python train.py --n_head=16 --rope_fraction=1.0 --attn_scale=0.125 --final_lr_fraction=0.05 --doc_mask=false
Each number is 500 + 40 x the weight over the matrix's rms, rounded and kept within 0 to 999. Layers, rows and columns count from 0. Numbers have three digits each.

# layer 3 MLP up, 2752x1024, rms 0.0221, rows 1215-1251, columns 896-1023
525498528553564527494486487598511483475477443445538497507439478548505487478474490442465497502476501482480537439501506488519524556547525569438434508588451452507499479476480586543541519434524506511454551467565515498468437489496555484429455482516511518527519420496486457527501531495540482511563502490487525493506511576497512498534500459474547489567474558525460466521496571443457481487470
507501458516571520522547502499448453516493575557516508467567542481524477472476456525487460457524535524466447587492571427526482458504509464504548476522523533477512541485491520465505498553504493426492453508545541471453447472547448430527504478484499494513534555488490436495560472473511432517451510567477500517483469472557526520539497507475457432480478494498530514495546569504449487535495
442497513491483444545548494450603537553473470538525494536445494497545466507477557555510522606503507489548421585520552503479591442459473497512453483542472446483510526467542392583503476445531450483497471509471456450477445562512496458488526497466494490439524527588525473525547504521546471520504480524567451521519435495500478498569472456457504487540515482491455400459488482545557522429466
489529438479486521503487503524474481487541536472542432459522459526475457504536510507547535517480428503507549465480408490484481537517536512528523541503489487584542509472493461463402540550477456478481552466472453496453471502455502498524461478500509505499488526537483529449464512532496538442489475559512466529499501514435475503513544494540516512475490540535487504482485504474461467476566
558520472497576489478472467485486525496550491485505516546486468497505483467525538435491516614497469482479595545515474488504548515425561509512444517437457540527507480493502498459522528552423522472539455529501525541477501498516560506501528522494482478440520482518474478514492530444447517419557536441480538513465510516529596534480503593479487562527457541510507550488448489542498495525470
540521490493503461472538471459483492542507471439518565519531493455559442510472529484501485509441470516433525478581553512561526499526426543559468518476444498510582481490510471464371525518495472477538497464493493503553490506511513556498461581525506513479529487524510546483468522484527483519465537508500562530478505528492495448535514466550514452541511441560537479556483493555455501367507
492513506566530497440453517515463542496476501503426502479603555486553518588478514441482434495513473491504435519444478498504561545479508504509484478512511553435598473463545481546497508544545557497514498496459527510561577591606521560450497457526476544503528477477505399478518545470473521469539453463554480486506497444487503518494458524522467561497451529515541542429524499566587554501497
482564490543471447510483470444509560450543488462439545479564533443519459403500433442480542580456492440469512534502513501442539535470505484513482517502500486501524485462588503447502494523470449561436478498446489411558451498392422399459466472521429510490532511573465474569425515539457472490500562443513470517431489562528504474563500579477464471456506499536537527527488502541509500542522
472520572544528530508481499486431520504561509520476563504491486478532477513485513475541478493529546521523548457507490486555452565526547476513515558427510538516453482511427530438474471450464549541525486425428499503552542523512468546541418533454498455499519537449528564538508504522496464501461499441497480505479442426481427505496543466502422499505574521539570487532445550519503548468505
529512576494523520464469467468433484581473535547483485504523543506450407507541515556514494469503492552514485497541554479546523399450543480497409541511496417442499585531542515484477484523453537522538596520518481515444515524463510540457455534456600532523499503425480464437520472455498498507440431524535480559409489499492548462436499490453547505461517503488514409456488536449546464484544
525503489494516513557472436524444498479422515544478499480520490450493560501464407502474587513538539519455498532544528507531531484597540477500496362558554531471530592520503529591506483512497575523518526579507474533484486572465462454535544498449543494495575470467450488485569611542592531533495462515498478497530515507537505453487449547571474542480431421475440481458486493489490493478486
431471450519513590529505505448500531468506542499436554464512506462504506469474457484470482526534470445386530498510519555495499480493456521493471515502460460440518492538494432517529500467477421502424443428482446483537436479480546506477524421445459513373555486432468471502510520511482508526580477450562533451454428470470530489506496519478465407465475476534546460500510503546498439541538
503512482535498496478554375459525549561526458483529486487479575490557507507466534490447509542474531487497520490522574534515476543509495555477478547442526463474476481506488450487446514432482491440482462564488509412507453474485586496436550472485514492478463528470544441507553459538492509527546519493501511513579516539486488516565485482547486486493526517441510423543504463409517476542517
519575578576480494505476453557488414546520574496491493530519499463436485519451501445513543557469454501507481561514526433528499511414447444500487400425494493493512547493541470533519546472459528532452404542567513470533535472565475434459505538493525507546473539435434504527555582526423493540568501536536514452472446481519551507495531489507578466529529547456502510456482516444496508504495
529504448484548474593578580434478476500516576541560487530459495481566495520515610523462481510551543515408424525515500514543427447482492548507565585444483555499460510472435542481535584529559511480487431458527524509500491548494540450408403431432537476513550476454491481462531472523446404426501456524441493482497506444441594465497529529554449385489567487538525479584439484497577531456494
510405537451577435492494434497460473499460525506490477460533569509486487515545538526467569560535484434488438487496516522588535444406565543459496542595444526519486504543561550448463495556507524523555611500509556531510456450435468605459463492434586502524478496517480552457548463498494481517502529525459475477573446470525542428516495516530517504478555529505558507470457427496434536529499
453444502562485461561518465475456546501526528494550531437550522483491449503567571517492547463511460551463442532463438486475483544486508505417543470507503506536509583464489562466442484499479499510513436472509519487457435429464478501481532563523511498479516531555481522455474487454577491506462468461496501535555565503447520513499490519498475453440417489451471488520520466429462511506454
478551471489560527523508549541537598442536534456496401508522518526475455499512489485533495464488487507500487450512528536431450516538490514507509545554515450590507502473497487480512505436549469438514483512488442529446464431423464414432557524498564519539538447449499456479478486528556521551449467554516521493517475464489477526502424481512477474504452501504525504549510498493498505542482
575459483481440481469521508491461505432494537445485533501506499477478513451495518424571413497502458504455516522518538526558436553546514482441514499485542556510468500558520491540531483570516535590537464443508460506503493449482493507440462525522475514542508497495478447473534492571505499475480598486493454475543530460531514538526498487493501571560559442531511474539505612564433540549561
511520456539536479520533447543523565449468503541535452543501462461402476500486515522490497467451533541531554497542515484510506513505597555475422509547572459531504499503468540514461582491506469486520559508540489439491554516428549486551492532541438519549510457479513475480573539477502525520474511504395531534480542465493465518531537513506438472461520592532503484528463550432476531429503
545449503524511519473487604496542483543472438471480453475633528539512487544515540497529500480431494490465518443423444526473476427477539469554491427515476415503559466521562572502438441535484453498546546447495546452499429493521511528478570439454491432546492429483501509555524503472475476521449453472503534526479481466460516493529455523515454536533501543557551541481539535458483482527498
485546439462496471486500509531493477542507575485454508435497458474554536472551528499426557498456454473518466474557495511544510491478423422477488529490519523502491479447557458529483515514517518450492589544443479548530486537504505455495455552506564507439457526468456453426531552552514448602474525482456453534544495522478520480434481564455499448575483495528594441501501461512550505453456
545458430532495493478527429560474459463462402523555484486599544453522568543527459478504430495527429484510553502424633479463560439537428440608504457527546531510504586504483492463473460495519469543421430499473524473513454480541550485497508497540481468457621489430493476412610456485540398465485564535592479557539387435477495511503480541496481474520555451496440466512555541476475498518530
527446542498438528480479522412513531461545481419479523509521550585436451515472545506443431582502479492495427549497499495504496491486513526450434513455499521594546481443510471482563493528522492503467482542438449520519424608512460510434448497523463421442467504547546533421526475437549451535451445540521442542435495508467469484499467440532498512550516509491350553494516518569517431472440
487453523542540454501449436487502489530558426451442496503504499525513444467552483494454501506473403449537482495476561518574457535489493480533525490561520513576519421446556462509397437504478492484561478481519502637462543485493480636441533512506496493570449522586469524484483483506508436533475511621540516427459505495474553429469495489472567506511536516508485492475458487525478488550534
530441471507511514491547517538499443497474517507603444565479426529457471517475482508563468522511471452466544548517502484476511556513456489419513420492495523543477478513490515446543516545519549614466451480522419487470484531550493549434478508535436511488557485564495473486510477555532534489562431444478460571517523394546474401545468430489548530514506472497479524521505496550482519469416
503452579461483459493481564573502478497494526487451439453479493436523518547435487499481484503444543517441419502509436438499554463504515464537514443534464533454500495514506511512523490553493519511415484448505514501472565464538426494598482399508521528574425562513556451538571458485451501455471540479541450462563560503471494528455515502484486542495576413489446481451501459541513489437568
501503497510486502491581500500512489489480447565506522472524460544460610508512443525549562470496463477499473399501554528508522472494503536491433500470516476528510440556468508529428539440482501490522519452498592465514452513484488546506533535538497459493477455417477525581482548535558462510573532527517483445502501529470546467474487538506542472447541446504513502493487447449517491496550
417543474590479494519525526468471542490480476522511452517517501503497467522536453444546530494517526497583522545559546535579558482502505568406548490553514524618528498471499436563468577447553551534565475504486589512423494499552479530553485483531477531562475445528446474470533476442507527496530568535532596561506571458487452479470477591493483506512580522475479445453481502551552544521467
475496511517531549478471494559554581479459504483507526519491475453497542536472518544530511492516513504523613412446488504455560446430427450514494538523581410538503519422506484491509544484545561431495553445527457497444502544531463522534553548451562468463520472481562511514453575478469550453507529496485560555518592546476446535519525524448540556516462495483440455443561484465540511527517
494486484548471481463532488476383481459525519473482474506447540465521500522468470471531533446533528480487612467522391485540485484461543463516509559504477437509550415473526558532418491500468453502487479578470495509495529505496531546529493428617543504468423496472486513438534499473548485461437504552446518491484524497490559514440458455449446474492497471467550593466477512467439471576464
517516491517461478494501467498539522509531503484454565520527434424475530482534436526508501559469502514505561548494563426532569524495557527492486532514473458451503556420578410413469525499523505480451508591418586518556524446462552534505521506429443555465496468429456467550464516525509499511461468483452527520461493492527443447497533543495457533513541514475510520522553454441482491511442
552486574440523503493467484481469475522501428514501437581528448541512464488493509540393499561541498513517412493504489477593544535498438497453534516407525557534526511459501578516618605489511503562510444523529471476497492507553504503543521495494542538441550576458482590465530499476412587470462446492438482546517492470526488493497529533484530502526532493485442459492504534512418470512511
496519501474557527457523539451536536482462461519480517473494526540526452502497564529463548546539494495460565517496538489489526436471533458572505498509509533530467476496434427456512427438590470541529439484545514493538503448537520445542503489435526449518502485533472466548474473497532542460484451513509519504447526572479497529391509512502547488519529527502462506508472505567475546489437
539544500461581455479510437440434511406425535503531457431498525443535524512483519476427452398506535495547489554498568512529518481581557513481524487491532485454483599527488474458442504547539560545509429527444490450534484514515432539463472490440454521522548495488462525636455457454482488519531487558428412507456482467517520529557526518547514528462510485439529498536405471517458514519465
494479524499522517592540488478518510516461584501528526495504493515519554480527507449471453486466513493469443552531480460503495555558533618470520484431526520554527536478520518525522539491532484376428583478526488500514464471494520497549510504512512520534477559541503491485480491530488474519468511477453415530474462570513487521591481518496429504537437475459512539496491525521497587477463
471522493543458534470516444498517621538502495515514524516439433484484521464501416486429514500502507539495524427494536484487493532508484460495509581443509457440477535518471496443525433519502471549407489481458497464522447478445486586462502472475536599489494431535509580480475518538519476488539516476543475540442427455518537474499532471421558558498556424475518493526533479461514514494494
# layer 3 MLP down (transposed), 2752x1024, rms 0.0192, rows 1215-1250, columns 896-1023
514497512532526452504489481478482464562543556520487526490556461455450522479561485528508538501474473453464430421519496507526485517495543525459503500463496483478466526536507529410485483596550539533521526451428536512471487495475525518485484507497477494519467548472527430410566461489494499560495504491492512422527492491509482516529532528541473532474479554531454524454522403493554510474468
482534483487489433518486515505464653561507426507457548471518506454499499493439481481480498525541512496547490535516528512516432565515490493506447553511512513534460423501503518434495492477461443479497473471500452481499461437470460524453518537527506476566519474499586473480496528525494580466497520534477485498492495473455466541495507438573432485527541531521493544602474509557516488533424
483440537546514426471457521448469453580451537489444490474533488540554517552564526524550511481504494562531575527454459452486546451504474513487492455424512386515474518550553486437420413517493546474543444496491529516512511506506502544488513559543512542412544477547515524510509544518430463495530509487429506452576466513457541521578524455510516538493452528468490507498579495453505439425503
455506534515473510461506492492511492494461484501499527496495497526538443446476487493491479470549526476508531539572471479597520493504471484527528482534481536433511523444468526492540518478475508542521458538481535501450495522456479440461464509508500529481537535518581452563504542516496519470516524546542505509519462421463457472460553502487509436496532433497474486573505450510485463464449
444551473463462526504489481501458521485524479463485446536479508547541460425493444513437573504561431495520453562578447509453550507552461512502524542492509466562489481520515521532459506449476527556468516502538496464489517484547588527504519477457473475544493451463463430492487486492489480509454506496571551530482531466470533480467450502493482574462536505454496523511623497464471541469463
512513415482512483552537523482438536497513480567465501517507505499551558530441494489483537509517515456520523486490391510526495502517503480476553482461611461493448468479496526495492553505481530515512525559484521509467496574517533422493551496413500529548553543516474464482489472535513507464503546449522535532507463466485486518483480496500511513448486454527522517527528467491469488513434
513498464503547495484564565457503565400491471493504564505568549448432523513461467482463421489446492545511601496522466429553519524479553447514521537480481546450486539512540494538507531522492469508600558465536477513494504522517510515415545491549542493540528459512477514518484495497528411462484545458515531479478530490474434506493491446463458467488457464587487521513465490590484461550489
548496534513495503505439495507560477429546494511537429512480489466393496529566596489503525438450462503491535500549515517431473495553452483470492546484484509453453472470506491507542526476528489501504503522526491537512483524512462534483514467592478481546478489435549482477529451555548571581549492524503505510546498470406485499500496533493500482491514489485510515454519537508433460546459
452510461477468559485492527547479462503520519538573480467486462511499432568464504514500459521476500516510468472479502525489569422494515545503489510489527502517492543580485478576473473408496525474424467444474557515479460523455518562465485527508520479471536535546517505458512474510556505493478459550538416472559486482460556493487541544475491443484534476482527543469536494486525517469546
515521468522512429478449427568468471506485551492496447415534559450477477460566539522428517465519504572493421514503480524535504445494466445533526414468449448417533509446530514513476469489462490557407519544481455529547510468438503449487518567525528481487529492447528574532563464532525535539485496541532502476465496499533483430481437476564468489450562490488555520515501438476509508420454
480486545488455521502494585534506481487546546456493472566484471478511428524498470436455489587539502531439467426440528532534456472463470532497464517472477544478478440462482497507502547488466596527597447426589588487473463480488455486526567569399469520494440515445554432468473475534562502479530578536454533498530486497522513460518437456557548458468448475432495483428527496554526497451518
501472586507402509474543475476550508501519461531477509534514539476441494579448480478534480415464511530510410514483544472460451570487514515554524541479465457480504427536533497455492508548540530550504539517467557508562529533465500509522501499501521532486515503461518543514545483465511516503521487491595515536499485503406459453503485451471523511477551471602473606599486523556543410569518
492458535505514515488524554489505559471459536513574585524461463500509589481443491511568461514472459505477495573477444519492532529498508537503455530498449501513459548417487564467596537443452546413570457490593493588518461529531505488494492588464476541455490441461504560427444518526569463446494518479506490515560512501567493533547571385424525512431488544484491511509471515504523529486522
535477520535548456463551523557528427639552562509505478468488545501532450528544555538444553522528476463420467494388504545500530511477456485504513425499526547471558526506483572526502480504478469482435515522580534442509503565505522430579501538465434467450502539495501448545494496460506470405469494451546480429484478499514531448578469477523486499510460481446563536529524478455474471503562
474515503443457513609484544556481549443488461585513493494494487495517592541475467504536483509459564514456437587487599477482480494438539536559534480471514475540468443461540535488516449511485524467484502421537453452509503533469503496573494548489455503505500459488478554456519492455516531490498451447529512514476588558506510444509528546485519512500512412454509480444529450542576519527470
477541506493453490520530463495551525498498524487432478471476489503484449466535470550490567516452478552516504542507479515513492517474522504566481546490543475462464536510441456521543531512584528517573490460503464569525484493513519516516548476394540461490482517397534473468540496510568478514544533520516465588539482437426517534493532508460523424536471535504511405476497494523460521463433
480546473484493461453573474476548487480521550473447495506475509482483529497489482478520484437469495481500464516528481487557570533522360506539503497451544487487472545542435422566426543504458550507493506464523469532544522512495521532471526551536597456531470496453427488475516514450480477539438490541490512521506423498584497497485498539425516537466490524465515513465551519495521523433489
470524505523457547531500514596421510498493477567548453582431493522594500582489481513425492482524492466541526453586520492429508528566524522460490463532465471498439470495485500490519495497450522497517502510495497516451479504503483540420486446414504508508494430547492497522523477356544566481512574505498541501478498590510473529513552588461570510531489491443513493489472515533471478517447
579537490530543557463475542435532509467473526550490528519541505476581419506471521481540464411497542465504424519436517468481535511509541441531569544430517510433502502528414468573487433518546471499538489532594512483479564527506429502487526522481603554493495469522459467495505458533453470458395536529509467425554532533527485550477493480481509472548599524523458533489478424527475445468499
504470494482535505486479503488507516531416510543535491502508487523518477504543506542513523567530497562602477464475485490520399507514520557603455479563479503505514586531434479513512441454539441485568538453467491561520524577453483481534500513513394443471472473485414500499476522540471463479487533535474501553444581533425531582506461476547440565455575494540532514574508515523440561440587
466468521494470539466383477516507439507490490530546539505496492565520477472580482489546500534477374505503493460476473511516430471532517473529517505495458499451599429487466463483549469460552559450522503549526493434480499485510521552554536492517473487481476493524501524522536482480410491519485474520473529486566495506589448549557511461579473534499490579515527520535542487509559480516500
473518431545569495522459484466531530525537593493510598512470492568550513474557521510525490421517508436460570441506512450488522463473536431459542499433482528532436406457594573477549512475551470530500467451507454537532464473505543565533477489535501490499487438405543494433531415509495464502528439467493504451476458484528554495426557469479532525574510465520491551489472510536544533515544
513484443481457492435488483539518546482614395416486530585523427498487526426525447496515510506480515541549460500426518421477568421516454522485519517490518435556544532504518521456471559480510501518522543437537525457500497580553541499577540500504497477467528537510561416439554465479462457478451481414486528519475539526478509453510528511500453457506478555502483464477435524556462511454477
517441536550474631599453515455434443503506449494504455469479440472494494526564494481450526525474464541547539618504460468559510529442480481489575461433470520595505488537567547533528489510527475545475530493531492519544579484543530493429520513488431500452416452520453522490542455461492501436604452530454498537476498529562572523452472474441494457480476513493445461486529514535493427520495
535502518459416538615557454532509537454487459526476470532536512437459562492416481475519539418466507427471457527544532533543492459575494466486511457497541552487513511487482462494493532410496521554542486522498509459386551496488484569550498490463521539503506477501479504460561555468464513508501566481448487518468423512431497532516459470502589509556559545537484464495522462451479568548586
527498511471455499446515528432507526491460559543503540499526438528489522495492443529574530546494478469486542493502510516470551505437544460457446460484500537491500496564540440483520415511475565504465462392441445504513547576558569476412444529450499495538485567511468501436537523513491523455571542524498601423523503441395508489503435493485496464456579414554490532455465419553514621461501
582463531500407516510503565514446420414536545491415473479473537503492423487458473439503561499456512552449471535510406513519514506506524482482483477592572482444514518458507531531541517520536457521507513569432593543515539554573426423442442560460445482471473485533503486531532481530466517464488507540492507545425561485501470560514472442507520414447474480497483527485481533496476523463429
508472472484503524540582521496517461474514553485432552499520525555465501527526480456495466485443493465482451477482487552526458526478452450531506487493506520497478442511516510512511445527586458468551448466513450486462448521527529517470478524483544482495452613536491451461476538484526559465482585475475528511521450567489586561461529548523503530491561541498463478489561478544481498458482
545490538455444502542534524506482509502513555507518537540517465488521434522510542486449433467517490463474461573492487556538538494467538489483474503380488478456467393495465542459481516566461505490446551578519495486509384486511528527451468570460552488469412494590504563408492513435515523546502471510432498484556465516536484485495446553496525427513474498516474463481478424399508407457511
514501413497522537411505506522490509536511515514493496468464538439531462539479463514550424510493475410553511507471532483500507548525523472521485602516423524443417497467543497582628475523430459439506504516461560476593536528463476484513467520508532420518482498538531446493455556514521457498445500495517486467536542477450486593554554469455545477556458522542522585538457460482477416472493
471524398566508490532564536526493511507541508490511451533494575487516536497504443480510476565478528507571433489556509514517518528482475470503535575513460525484459479589531473504480536504484508487414465536504501470482511379503507461462519502485479496506442538555522559445510443470501468458516501544523498489504510497437482562498452483485521489472488505512469487438534453528516487387478
517494490473460502522509463485493446456507530498516524500508505541462472497497438487489525512498503549555533390527523516402530498517561500514572437505487492518487526495471451450450508486525533502549460457598565441510480414450497452563560489464492548512483512516456488481476551538468475507509480553530547468514485461570539509541499535534427470511443459587477557568494486516523526545526
468530528572515532429467515469508529496478509527452521546543446523539480457530482424553474560506543488534494505538543473538598508491535474464475545554442525474484536466481518481523455448492528479504499470462518430446523495431510499543579520544438545534469517527533481530626455528529438507557456514507568550538519479494483491532563422478520475541563557508508511506527493548519495509450
480493511443467511516438511504556375505511505516434477584523462533492465525574461502459563497502526519453557523491508468470519524495521494418547483566549503474499502492429432540492490630550567541455564455509539537462477529534520499568546471461440520487465516485460485534501467491456527503540473420522483500531497518529523510523493524512450464510425432508521505516467493522427440447510
525539461421482469508540515509543489517462551511425483496404602414500493572438530602464505565556438550494473468479509542399526548484467570539502513459541464504468509409484543502457557546586577558407540615488478525493465500480477498459510511504480444481493545482520549434521488444484482487539526486410448454485495495545548508449481546561463557515526533502524424481498554518545460501458
486577442438510558538471483481503437479497461540512460452563439607559541485566444495474442422487498533551486491534487466474504436556529462506480548537469491462468463572521495452578497515521531554414583523541544509457474423437506507469459472526455474539471491517500511467444484439452498479523550505497525489480474531512520480445483484467477467530466502462507525514443454529535511519510
# layer 3 MLP gate, 2752x1024, rms 0.0217, rows 1216-1251, columns 896-1023
541547484491513439464536549517503481546545507506499480421533480429465450502467518475533517459596519469481439479472514503504475539520480506542566564517476500491481477528513406507514486420451504482515500561477442464452550518570490496474512497456606483505507485461482499451533478488458463527437557560461479504506521441556551454576485495510510418477545459534494486518495469471463452577454
481480498519510520475480523487427478527524496453480442495500492491441548495581467489470478493495477535481448500522501530485461502529555539514466451476494495500545442542456462434471441513490442498443421420458551514502468557494522462502569537529423494442555444537581478502499488465536521481477489484511485473613451522485495484524494485454490501455496539467393497528574516531540455488542
565541439528500460508434510552519577552517520478539465552521460463454540479560534533517515475469474506464537424584498505445469537508548493543497501475555419483503450519531477544503507536477513467528484498442478468520527473508507538538505530420488481490520512447515520513442431512521534451418504464447481514502525523516496491464502527535459505473518507527486498486467520479454488447461
540511470463459550514468536521502599497435468521511517486445530513458522491461483531531473443443435524431575467526447507474492406411474510493505550519538513467513530477544525446446468385512448479536516479483473521499549534513441485419462497520514549455525471481532507583481565475451472434530547499512531498492505512465588481593484507555486495511498474476485478500525514456518529637511
495545452499441546487481498520519496452530508487487520572520380479573476473474507509448514527525487546475516418515550474565496518607516497500505528532519504486481493477470500520489484451451475521494521503527495534523484490469486513531499588470503491444506523443505575509494480487504602493482490508503482518510503550497531560508515517517551466544540497448451562466531555533430441497544
599499479497520516432489415524489429501496563462487540468527501503467524480493510451501528503468569411486505492530516486512446514458467526548464486536402521501537492482508475460489488534536546447506471489503560492524482452498597535583526459510508484497464490476468496590502473485483541517438570584553543492440448484547561410516506470434510409534588502490473497539422538476511532515528
526464450478484493503473468460499428509558525523484463524479438526437529539452591480470517457486483526475513510494477556567521494511505475512488488464565462493543499500521459516537556494482539515481530517556472485471439468581534477497527484454552476523420500509552548482520512446502511516477509511498513459592445530466512486465505527478487457422542489587469434511540432511500540417473
545452518562446531521459476494446438534505514510482505450493542519485456535471526493484540474448470496499528525463505457545495514502557579507536486528543457480481477504512509568524500495513557519458485481494492470461468499505471497486494501483416497485529519513487509507520517457577506463461441470452432496478451528479519470532484519425494497534484496466465463466503525420476507492506
558491459526518526487573492519494475443505470496519552560483496550497578478482485478446548495469516506529461472468473461425533569557438530555533443479438492546564556524515522480499459568531534477524545514444515490473491502483446481497477468467494477428580501487549566420526592437493452451447401552501511475576479494523484452519418444475443473549483558444486548518440486503463531517466
486494500539449508492439516477483503552484465457573497461507468479465543557520482508473486504516490479470533488503472453437485506498524528500429590557494474477546448459529499553467498483518466491417463466483549443524458486563488476504476469503498539502477462445513455511567472397434583457552489476490519511449463434517553493479555519416537539503494490524463566563500454516468486517487
437509432573510484436488551534483416469553479537533502446368484521444447414517578475487571538517500416494431471539544494469514506434466545498561562511537558528476514480429553444485541460531468517532530499528573493455566523477517531514470547550519476477445491491501494479478497446445466439512451567550446529513509459539517490455444479469524551450456540468477462463509458557515538483487
464494514532414496487478479478508503489495497474518503476453515560559509516552517433542517500551506511479479524466498498564526510517473551505503490511537562555455538512524508538547465481466554427528514501547477518490515595515540534504522525541547487540496490419493535509535519521485538488498550531516503448554425469526460436425515481527575432457494364456496456486524530532519495593521
539449528458484488492454407491487498535523522426502473436483463525450516457526551524473466510600531539429510472517469489537470427524479526489507505544477506543525480470526570457505465521519463551448464517510518509499492575470459452529481592552437456458473514534519509608439488486490499483475428519453423501522457473505494455494503517457467510486416557493471542554479440521514448505442
530519488477495436515522502461502468479505531378470471430543544525445412549536484571572516525543496500542453519491501473430503481536486555456525478473529455516478537494472535517514523453509509524433513541556536508461528515548533505503491523505501469572511547455536480533529457495428446425520539524569481495498518439544455442570491452439559417509436468518504492458492492560523437541446
450425445453474514521526490524477450525480457454421548503545494519567556520480456445512529528507555542561458467462476524495578555528452457543472454472454496490547548472524557535485522548434471491569514525567502483479480469460464570383474466554476508414492421448517485537559519477444417518441513461454566523500524456517512529487491499508431441502529470456443514496520519531481528530519
431450514516432487517504509498477491485464430489547564510555521494505541485489525491489447419507567582484516556514491506516499511531551528506548466495520519485464502491523516532502518546506442461572500460543504471499512572550601440514554477533494482531549548523542466546458522461460476395434466514498535442474474466530418442470546474418497470556463548535510509527550543464551472551452
513483466507521461484487565533499544490539466423445476461469486495476484457477493459463456474473499478379540490566472487458578523485502506560484512447541488498484470505534513483433547499539492473517459507511528547386515475453465501446563574533535445500505507474507465552506505470551527489478451520567557525500478471551452496532449465448516429453436499490484480455494507506475486539466
538489562444436482516473487421472443495571464486475508445518426457456438497525523562485492496518493574538503470506505511479503509508549499515548519498479410607459442451516530505514533537505527511498435461488535486455509543494485514433475492498488488557518514437525501565454549412473537537538524514511464466583481509482477390484496538530520499497432477485522463538440578517468556503538
488511503544521471473483458523475489448466407518536467520488480416442431473481516516503430536492587548434478453486483487488508473437509486489532479522600506522536560462511522508517514487492426542499495506550544464511529494480522548539490522530493504502517473457565497515554518430519547507456493432430480469565496491534449481550495521510483474437461542505538451515557514504533461516509
431513445488465445482448509439474450532502487469517579480416531444450416515513558478533538529509490494452514496505538447577507549604512567484560469490524563439534536541533465480548475447491516487540465426527566587488461454473451446522540515499529490468489532587494482523476523483491555443486522541537470440491546454510428477521530467478521467545447578478507501473590495480505509517452
448509465466571479545493485464484423533543449489514448510514555534476478472437468498526579526485563498433527453561493441488603458496540533469523499512532522478469472462491492506499481482501517511512439496441487393467538510535454561476563471544481452444444474522506452476533547464462468422436497465542463540544508495467510507552420420437479482512505467513507441534485452502495522439495
453521542444440494495478510459449519549544522477484540520482488479458467530475525475490494565477568482500504476547392451567506579487589463460502477486513482502429492502553473554578551479552541446501540529542499560482504520519480472456475527483443476509497486488541484577482531482429531477511448515417509537536564564568517525533505451496508506495432513502504536484494456566545430518504
511451475483493534445510465546472447514549532464542467472430492454426510455501421536458417522531557510546482472448439481521534491510497489471498490534561512476554509487426449458490484510461453433498410527564576529493490535537536563471528617564429472507514497435513532551523474410471495506496524401598491500523455458513469500583436505521511540555514483530439454507543442566529528516539
534509525513555517541495545454558520508522438479451527497550532500485472489506523524522523519545499503478499457466493524543501568468488436538465513499529469523475520437530494519511503560459396509508519495489502487489554550589494550535485554496483502440540513481566502495505477544446439608470563533516555495557543529487491397522457481489408525476530568561514503551546504546503456504551
432505418461504411485514508509438522499488487491501529504586463487500495498433393542457488474516500574489513499520563503543522509522506524537644472464491452480518549463570455523537493513470518526531514519455541567512521482562443501431524547520505531515557463498595514519489519443473428522452439551542502428562448478479576445463536462433460513526460445486399491462496462442479515546456
499499524469497535490512488456490513498519482528483483524478481473404540465537507528491553489522539460489507447526443462505435519565527515473509497528527491510445607515537508453527480402474525485524503458462401453511440489460483488476429593503454591450499506489536470554408504480507526454567533530515470488439487508564480498529484504494442490453498552443461538444450510515547503435477
494535476438444470419507512499518500480495511526498548517507561546500450447539429554553514508491514499479436549504491523476480475563577488443502487564481501550456483461495537481498454479518432544490520494512454427460439545592524521420590576487461459522480410574542488464564466419459488467447587487567497468497549490540535466494491482459526518444553516564529544438445493557505515504494
566535487509495438497480375497547534500494507476521484407468447446551511435501501524480528476519497464454485452487447509474508514541458487476501499539569507465479560477466460524518531470487482475439522438525478534530489520573498496525464535487522445479624478421562514515544530474528485510505447544519527527531388539479483533595453510466517407498468523564481401542501487467508504455476
418502479541450539589506459512441547490531434487441570505446547464441546487528581453482472520503541507462522456515489498541527430508446398498476515495527434527464565460486540483529570539500484458443555472504458514418476493496491531430506554435501526480494520453460441492466466479394447521564506483578448499382561450541465503528471544515547482346454458470458530419534574571448475505494
519558510525504485505533490510472405508514507445516501523512474399515499503508493504499484538538530466478470520506420476606433457507510513527533489489513496535563470398570559543433521480453523526538518515511493505485505537451494487556464541603466480432459433446461573480499521488495514465474531495426524476548587481581439486554521531541449497475507505458529511476500478498482526549514
546483515482489498493554519539487561507480499513558473458474494540476471537495569479502482518550522449435549474484542532521476494593510466469526572537482550486483522531458495586488473505460492487498484470540496535447483481500475477503458505489565441513563496486489530505469505478414480451496457564496481544549384507518503472508411551496467479518525493540541485536469518476588506515463
459473495465426509531522550454489502458514523456502454497478535526431496483510606440540518513485569420488592538466491414534492492498522522477514462494471553499471558532505479479548511471623476490500533434460527506500519480489502477507509470539513484508482519536506500537519496449520470502476560526533493470452474579466556567493510511453479497510433549544550535528555437543552498400487
542433406495504525490498502453545471501477563517495490485476524486466434483511514477512514491507480404469475529491552487533511517541464560509519450496496590520559547530419481526529506483458493482545468478476444462477457493536436592527585517486485545499486543536536538479492525481462529441466500518517504458548405497511505520517506434486555496512463473518432441532526471480502570546447
588473430490507513504518450502464435481489471436463446567414497474531525512441494482498485514462560506567425466550598481484539494511519547436540529519482466495492469543550501538451473499548501478520535528448413578430503500469422506481457528508530446536459528548483513564473523459506519505529554469512435493479431550512440495490536578473479472529398520491464535565482495521480493526472
486570552418432531488511530479502559491507457549507529526446540499499525474564378512534573481472498488505561510427529472546435452562507494533519415465506520397399466497462475589484468486500501498500532519494502450431562503541464491569519491486398566533523528457487564477544539463461543490565528506485524441494467461482563495533546527450487484526506539554467539483472498487496475483527
488519540566470518510492516539478419531491517476482510520490494485483535474531482518450429510512458540546513448528456426395496537493482471438447509498510555479536437465543497521469521564427517463492528490564474468482422450496526584422516490437435479455444469551537512542468461503510512477473529503482547580480517408492412505473516505402586457476558508428504457479523468476454390505516